python train.py --n_layer=11 --d_model=96 --n_head=3 --n_kv_head=3 --head_dim=32 --d_mlp=192 --vocab_size=22039 --activation="swiglu" --norm="rmsnorm" --norm_place="pre" --norm_eps=1e-05 --positions="rope" --rope_base=10000.0 --rope_fraction=0.75 --qk_norm=false --attn_scale=0.177 --bias="none" --tie_embeddings=false --parallel_block=false --init="orth" --init_std_qkv=0.05 --init_std_o=0.05 --init_std_up=0.05 --init_std_down=0.0 --optimizer="soap_variant" --lr=0.00394 --beta1=0.95 --beta2=0.95 --weight_decay=0.072 --lr_head=0.009 --grad_clip=1.0 --warmup_steps=200 --schedule="wsd" --decay_fraction=0.46 --decay_shape="linear" --final_lr_fraction=0.0 --batch_tokens=32768 --seq_len=256 --doc_mask=false --train_tokens=173900000 --steps=5308 --dataset="wikipedia_en"
Each number is 128 + 32 x the weight over its row's rms, rounded and kept within 0 to 255. Layers, rows and columns count from 0. Numbers have three digits each. The size before them is the row's rms in percent of the matrix's.

# q: layer 4 attention query, 96x96, rms 0.136, rows 86-95, columns 0-95
# k: layer 4 attention key, 96x96, rms 0.133, rows 86-95, columns 0-95
# v: layer 4 attention value, 96x96, rms 0.126, rows 64-85, columns 0-95
# o: layer 4 attention output (transposed), 96x96, rms 0.113, rows 64-85, columns 0-95
q86 089:109090114122133085150144141078083130161151138123118145093141117136161142119106184155099117035088101095108168102114048140155121092135128141079133125200155141150171150155070140107169114127124060151171150118091162147103151174112167089137095136195122122064132155113088073133080154149123125154
k86 094:090147131078104145168133085183170151130107076136171144174128166161119123127214109174157115108139158099116125120162147167069091122144134135129100128109091115053078131093130182174119121127164166122142112100177151182094108076170102175086078123101124130160135058111104146117111099164100161135
q87 087:108118114138136180097027189117139097107115146105094094122116086134115156092114079143119119114088162092165111115102137089175161164126116158064102088213166147132114121111137111147105099191077144132132137085116127115101165105121106152093130148087104133145086150163129097109043101117200149134
k87 090:176119121076101113100128185066174081109154121192125121085133178098139150163122116084152152125153159148175127132165138133184121083128170093106119120120136112115114078078129164100131166121179125176127078110156063051103185085104163131113144084103122126125123120137052128150154090114093127161
q88 094:147141092185141193081073097147156128125129105120098087080173142130138071115134149128083175088120139110109112083126124203078143129087124174147131084132094094129074139102097128103180107142114143139057179131068149117172170161159168119159140125157103113084091139054134133114170142136140164118
k88 099:087125123119146083072140136046205144116121137112126118180128149147094134102194218155125129146126096109099095125167071105108092160172109131142115105129133160184139130148154123172104103110091143112113122112166115168104147137131130161098053128127138103117202129119203114063125119069116144112
q89 090:127184062125127144142112085142129198092089147110108127091128137178115144071128131122128147137155146153126122140112107119117139141196135120140211106114094099114187108101137139139076106151148091203160148111167119220097094120127105117162118114200087098123193126117197115142121131132094158085
k89 091:134190113145086102058193196076157099128127131100117087099167141145134170105115147077154105095172118080123197155077158153138109172129124169138152117155175148134128158150167174133132112173175168101106162150124078103158096104193129120137123129117087167109126121144121141143117149086133045139
q90 095:167071170128119122101165132169055126150087122100173146149115103154145171102150122206064133123100143110160067122041097098131097152121099116157105119145150124080102086116169119118138113131137133119127117163093161123172123185119115105026150076175151105077087098133087126113140121126123136121
k90 090:127110062148108111155137125120160111151132142107114118132183130089111147203109101110127066155138138152084143147102140154109163090194118168044152184120108092145122089149087166128141187108135110110131070148171104162105114083144148145178157153102119161188131128094113190163172073179154128113
q91 103:136140157131161133076151112167137156112096127103173149081130126199145148124121163091072165095118139130114155154079077181056138075091117142098142156145115129113110198179148111146149095120100124154185203173154138161100145159133092208098114192153178130129154128124111111154139123097133172118
k91 095:131101109129084100210121110110147129129177089147145077130183145074052175146143167148136096113165116140107097118138156103111136123121129155128167182107100117068198044127143123124113172143126118097120112151086092128160186107159192160082118151169140143102105163150090166121094112189135114124
q92 098:128126123114103154078108142146255124122156146145083096143101178114127092097115098092116127188088116154123111098097143136116121167135088108127160086123126150164157145099131118179188133212078150136088108083120110148142123103092084158157127038102115116134099119185135147106124125143176144106
k92 097:098128068154156102123083121052110083095149169121197134106112123151063107141157149119103166102174091079130132119153111149176206127117130085118091145128118182072090147099155094115153163154073149159189094165085174118154128101148175157141119177138146142109105183142159132108130092112137127137
q93 094:165123115145135149140118154113153082088117170150113121108160122114129064105132074142111164173149167118158130094159172118149084147094093157103052132098127103139142142125163027133151168132118162127067109109131191149173136151119107176173147061145070053138148139134108136105099128184118079122
k93 092:107095093103095115070127189104112116128178089091066065111139137155145141160064092130143100119105086171064096132125160105081156112133146048086148075125101117119116109149109068133098160150164142149175155123141101110093124154131076122145117148152154198096125126113097159172108101089097175146
q94 095:120190102102169115097181151108151152184180154094158144105111084126106160156169113106085157173135100129106153211090127107130075134125127157077093105124179101093170135174101127134106131068167106146142159191113172098116121100095119163126149100105097058122125152045108140162128123131111125094
k94 096:091105151159047124117116101088136123125085082165135149130180104170137146173065173125122100120132121132140123133112167116132129135146137093164174179160071143111183121121118049152106126144152177080164114162113073214102108132067153111166139167106131161183132095166139146116134122099108088173
q95 094:078102137147134119103121096129183119129150069116088153149144118120103096152096145085129068129178156133133141149071114116116114178174083121138157185106125149110128191087151135193128105128129150122152068132157096231141133158144104165126096126081064120142187063149130104163099096089112104112
k95 091:148088151103132110147112109170023144150133166156149135062089128111083157076163119123104159062118140167108129123105195137105148136137109131077065112104126145082147160154090129099108150093104113164186099104092133044160139082116154154121166143116124137096061131115130119114177124178140151135
v64 087:094137097124120129182106152170125127099139145177153169150176143164158166110138117148176144074137028139113174109153123112126137100140071099096106193179096067127098091103149154070120083118125146129134129170219122149099167127117128144108098122137107160124148092152064131137122200104147144113
o64 093:132222103154173150150168088171160119194155146142080127096146119167125165089158137119150125150143128145145088121138100194124116090107134095136144138113104170086154140145136168102175127137149145144124134097079160168085161123163102091148123162142095206137156097121057089194124184121090172140
v65 107:114089109108113120135082104064140097116191154148113084153142144148095101125143141104147146140144127150128095130186054137125197153164099147079108136138145036142144111182136071137114108108101177089154152116160099137105110105135081151113140165139075122183161076134122064156202144080127128116
o65 110:080091140133174103133123106125147138161190134097131080038197130137103159176098113062133143134159098129130116131147114142142130138143157133102151089088091111129183128128130113131174150158125112153137084131123135130079141179112106127131141132117135000118168096164125143157144108071129094044
v66 104:141106089114139139186170124188106104140126103142131134138148098086102136109070141156117109153106153124124110096154088058082122114142162121160120185122082160145109152147107133136128115099056087138118142085177147088125091098208074090101108068143085094203149121073166102171106126097163118102
o66 118:148114059067132153152125107139012116109179115065134159127108116176081166135097145148132146119113150140105190115132151102133123140112089139094117118147084156154210146130165061122152149159126134086146088121157110126161145110124110089092143150089115105111136093124167057153134160176160146084
v67 120:075101068177128136121106175116142163130098095114084108096082186134153126078088125119166109105106144155116056096182120131045099101182174093144092148165130095115124165116060134155130118115152121132125139125130121121101134158129086197138120178169095111108175117102100143067169153085099118102
o67 125:098149088158149143146152125143069153150114147107109146109106121130124078127121135049149169108106140179127100108164172088081107093173179163104151164188051111139129125148138123138092135115165061137187199084145106147157157168159104125131089147191162137171125156133077169175121164112127112139
v68 108:091125130179107128093113149120121144185171133127076122093120177153169142148117136107166130132177092130086051119093096168070119076158099161085128184137165123076142148127069094135120087153156125133170135088152162171130063122123117128092130181157132125078164115088140192107175129074145138098
o68 122:112116127201151083090149157104130121169162152136116135091164054138130118150138121091121086179155119123118160144083174107154112147166127163119188138173039161155118107129124094132102132102129104149147164137128115099176125087121145091112203140160137163053088146133167129189135068118179148165
v69 098:144134109113097076122163117109113150102179176102160099131095150112098091063127159052114098106106167136125173179120123131073109156079090100176151209077108128102151086110140171094153129136071171089134119187135132184125165094084183085157083127134182137119110138103125111141119124128103117148
o69 098:141118132088071092135113186135196107143134087117124129134106118154165060122104088090137119069132152160168077062090138111077131142113127063179184111123115163164135117119113142106123084160110124043143119159181143155118153118122147124093117177180106090105093079097152099093150114149079122100
v70 109:090115098104126150160132124112139114162149127116121132077180102128191109100118128079087138121124177109148157122113152107181169117126133171124133050123058077140120091137170053164180117159136132126125156077107084092190136151092188077174181172137110163158135120153160177136113113094139173138
o70 119:078178105145133152147136108115120120149123090118146061113141105143146133143101142209165158094175127125118170071145115120111149178130118128069109101125092130120060124102125099172129142115147151092138081103128138063119118164103151123147153123095134155104148186107115110085079107102000121142
v71 105:099131125129131176169146118156157067118100117182181136136127143121131128183140126145229148100052100123093046132129124121136089113154158148077123099117194083099155093095147128097108133121068143139201141127115143083127149178143109186083114130107125133149146120136177136089123125108179106090
o71 108:117130081056150150122141022088138085135159167187177129115099141126069136148137114092108151090074152114141143140145112181116110137137136159177149121091096196074132121144140126147148106116144154177133134097112112106137155119130168156075184128127110154146102163156121198163088108135187144183
v72 098:129129105099082150158181113124114140109145151193130121140112141146097131095132162173123127111066108126103094050047128129097084067147170119088114161125144137162114106169094163118127086125148161101122074076154148114073155105097104101163076108179121094173119104143140101085133053092174120092
o72 093:151127116094073128150144138199108129153099109168108169155117136126131145156159101164155111112061180088141078127074157171136116108119096103124140104127057089187172101180139130150122155086179157133094107101148115110088184154117154088100175152132149107202165091182128089182117103100137125100
v73 113:159174180111161156119121134156130128127114115096119114180175080085120179155114084155134147159112137121159146143077222177164117160115124149173130148183102165132134140110130150125132139098117106127102173129133119122172117123116173088167152139134175060123077114154126195168029117185106110101
o73 111:138102050123189170111114161165211099105147135143159139184147161109124113136140117181111125169106080137130178092129151103117124114118073137116117157159132122148106144101110174140121107132063180112114122102117113135060090107095093032082076085109122171146155164155137122113152177145164129150
v74 109:094154170188121168166159165156146165125183192114145112107108111177151135116130121085169132125063194173155121100077110114139116133143117115104152137150129141116162070124128127121219123113093115159114124144153121119129125140057116162177127116192204068111070105176095129142114089152141144129
o74 124:168095114092163151094121116119111100165099187168131136094070111121151096114165128091153165110130140147126097082187131135166041177135101092057146127124101129194114109101122136058160098146131112095066103072179149128136185109131120094130098071150116138108141115140177176126107115112102142175
v75 100:163117126085131087159095106182088174101098142078178133146110191126127086074135127138087129108085119112109106163109113152100114142061126085146112159114158164065114078096141141117163164186117090148134129104092186089134151118156182117139091089050136120123108140094092075092065137147126133151
o75 097:132139129125074134150155183074104068148106128138120127109113095146127120078138081111126102056066127136088081132124132125088114102120108118093132131151204171056116153143112136127091089117182109105131192175133193114127110073099109168040114100111075118150128118155144074094117126106149138110
v76 107:082146115176119135166129134169108125095157106164148153132149196072101126162084119144114134081127104159132104121104116133132158147141110137145100082151101118142086151144129173112235114131105110082094137108121190192091137145204190147168182083145167166143179086140145148140077153103120108107
o76 101:096141194117134136083120171094146093125169145131112096154136118090072160076138133061091111111122134102089142089162166162108139075153089128142070119160103120128163188094164104159141141116166081154088166032144139141086109093153125160150168155128122162105135146129061072121121105139093176124
v77 103:111118144133122087121142177106103073146074064124087151127140099153179132152128146121140081128120087139140105112159081135143098113106156125130145102139162110170106133036068175170078171100066128188203168117129101093106126168067116106113151168142168154195150125145162126127135155095135120160
o77 111:094101102123170127153147083147101148150121093190151111122106209135127106128108133124129081100101057135145170103121076157145104100157142150118101181176153135164060107109140079130069139157090158158197105114120137161130112136131124167073144125194152127165059062155133120170079141137117152139
v78 117:189120103118160131082068171141188120130087112155158162118114163161129123164183133138138096147087106126158191148140081151119185127135151101173138139092093104053088150117124106181118151149097094175173073132081177117100116116111095174112121081098102102127170147085126084105104139113135153065
o78 125:179092118114122143147109121173121173142132131142133172122110166157190147137087119101139146170093165161066127136124135107109179123153130184114118148146144140066129174108072120162174086145171068137179127163136143125132119130167120193129154080073130133137166146132137080103140044142149219102
v79 097:110127188101107147146153170197127131155203132174140130094104166079181134152078131105117106109118090124113145071122132146109116126141152134102159111149120191109129112140108185167190091125145112061165135160118176181135166104082135129154129086118175165124131058151178125129090131096086137067
o79 108:087089179111056135155072161063111191155156189152128106152154123058183140131112119118145110139096119132126157096118142163115119164135130118166106112171065129183151105134123099089177135149100101096092179101113116119136135115153141188089150136084123186141130156185177074165154152139095131139
v80 109:083165095147170134154122183179186125151123100135059126148114169081114205084138131129164113132165162116100115065079149128149122137166141112132121150142096121125119131172132141180124110124193141161084089163160054129111141122085160132137099158084092175070148125089160115146194098160112159122
o80 110:132174153113145170141057130116067179124081170154137102115122129140138099099178125100118103153110143108103113161098151131114167128132091112131174123112108153096165104067154125150127145130103103151117106177118029113136115125099144080149122115168121157169171135124115174176181177156013155115
v81 112:128177169170136127171149042169050149123124076121149152144143093129143154120125095111120146083133125139121153174116126144110136150044104147138169115186089094081098121105155179158169137080105117069077140077145161120154115137214159106124100119131158117152116120180162141158081138125104125104
o81 111:130141114174123121090060074135129113111129113131125096147203110149074143103115097165114147109144141201097120079159125150099140124161069101166075133108109146106051132072153131032121133129171119079091160118161165145092124139137119144108141122068148131064091091172115133154126124106146178112
v82 101:137099138075129090124139128162135160111140113100158113092118095126170171114198090140149138125095148114116158145115148162180085110153151145041114120081160089062084111098206170140129101158110190150150144115071131106119155127055092171131092142178082132131119098108153068119145156092102154117
o82 102:134048156095079143145131040197107188139110145121139082066165112137134124153166134168160144107121139147125072157134100185123091123123158169149118107092106105085114112140124116120128127107117163108116136159122112078119111149138130122016160123148141187141119143039135142115100138119137181127
v83 107:126116110099146122103061142106112066169147160100109153099155143124131132099142103137150125140222135126155137081091108104131105137144028156197132164058105100088113144171117083107117161108130140134127092145160115108129128106136141131161117204082193171075120153156125150135152105159167087168
o83 110:144173074146120054101096161143176180145145168108131130099055173127109170097147165168110110104149119122121154145047081077152101101143107105117165165077086119101109170090104158137142134120150141178161130112125113091146112123120148129171107125211117108082119150166143064160192137115113123118
v84 110:121172116126104138087124102156072202176113064078099113153121123068098143146172150128135143114100092098167064119152143097147105168098120142128176094130097098202128147155097191092125117127126088129109141093122155137134149084097102158112138080100163165172155166165140173186101179115141105082
o84 114:100127108092134091139142124145130129118135096090105131129192193043100073085117087106118116109179069145112107111156131148143108094098042120149075081128145137185121167168152139135028159145113079147126131133113093158146168168118150110103150082097113158121176116122153133165147080130150142147
v85 108:123095103092107143126124127095101162158092111085171131115094173166160095133114114139079114109161230201162123083140133139104074090149133074133092117134131148106102048116098138146178087171117197117107133166153114187167103097166128123097130145196153128147125113133110085108078114148135117105
o85 117:112044184128118123088146158128056116149124136065094161127077158166138160138148128131110128090193163148161109121100145141129132136123091136152149126147153099107091045212108128094147132137145108132161117049134147152111054106127129118104078129135145145095131126187104179132078152101097095094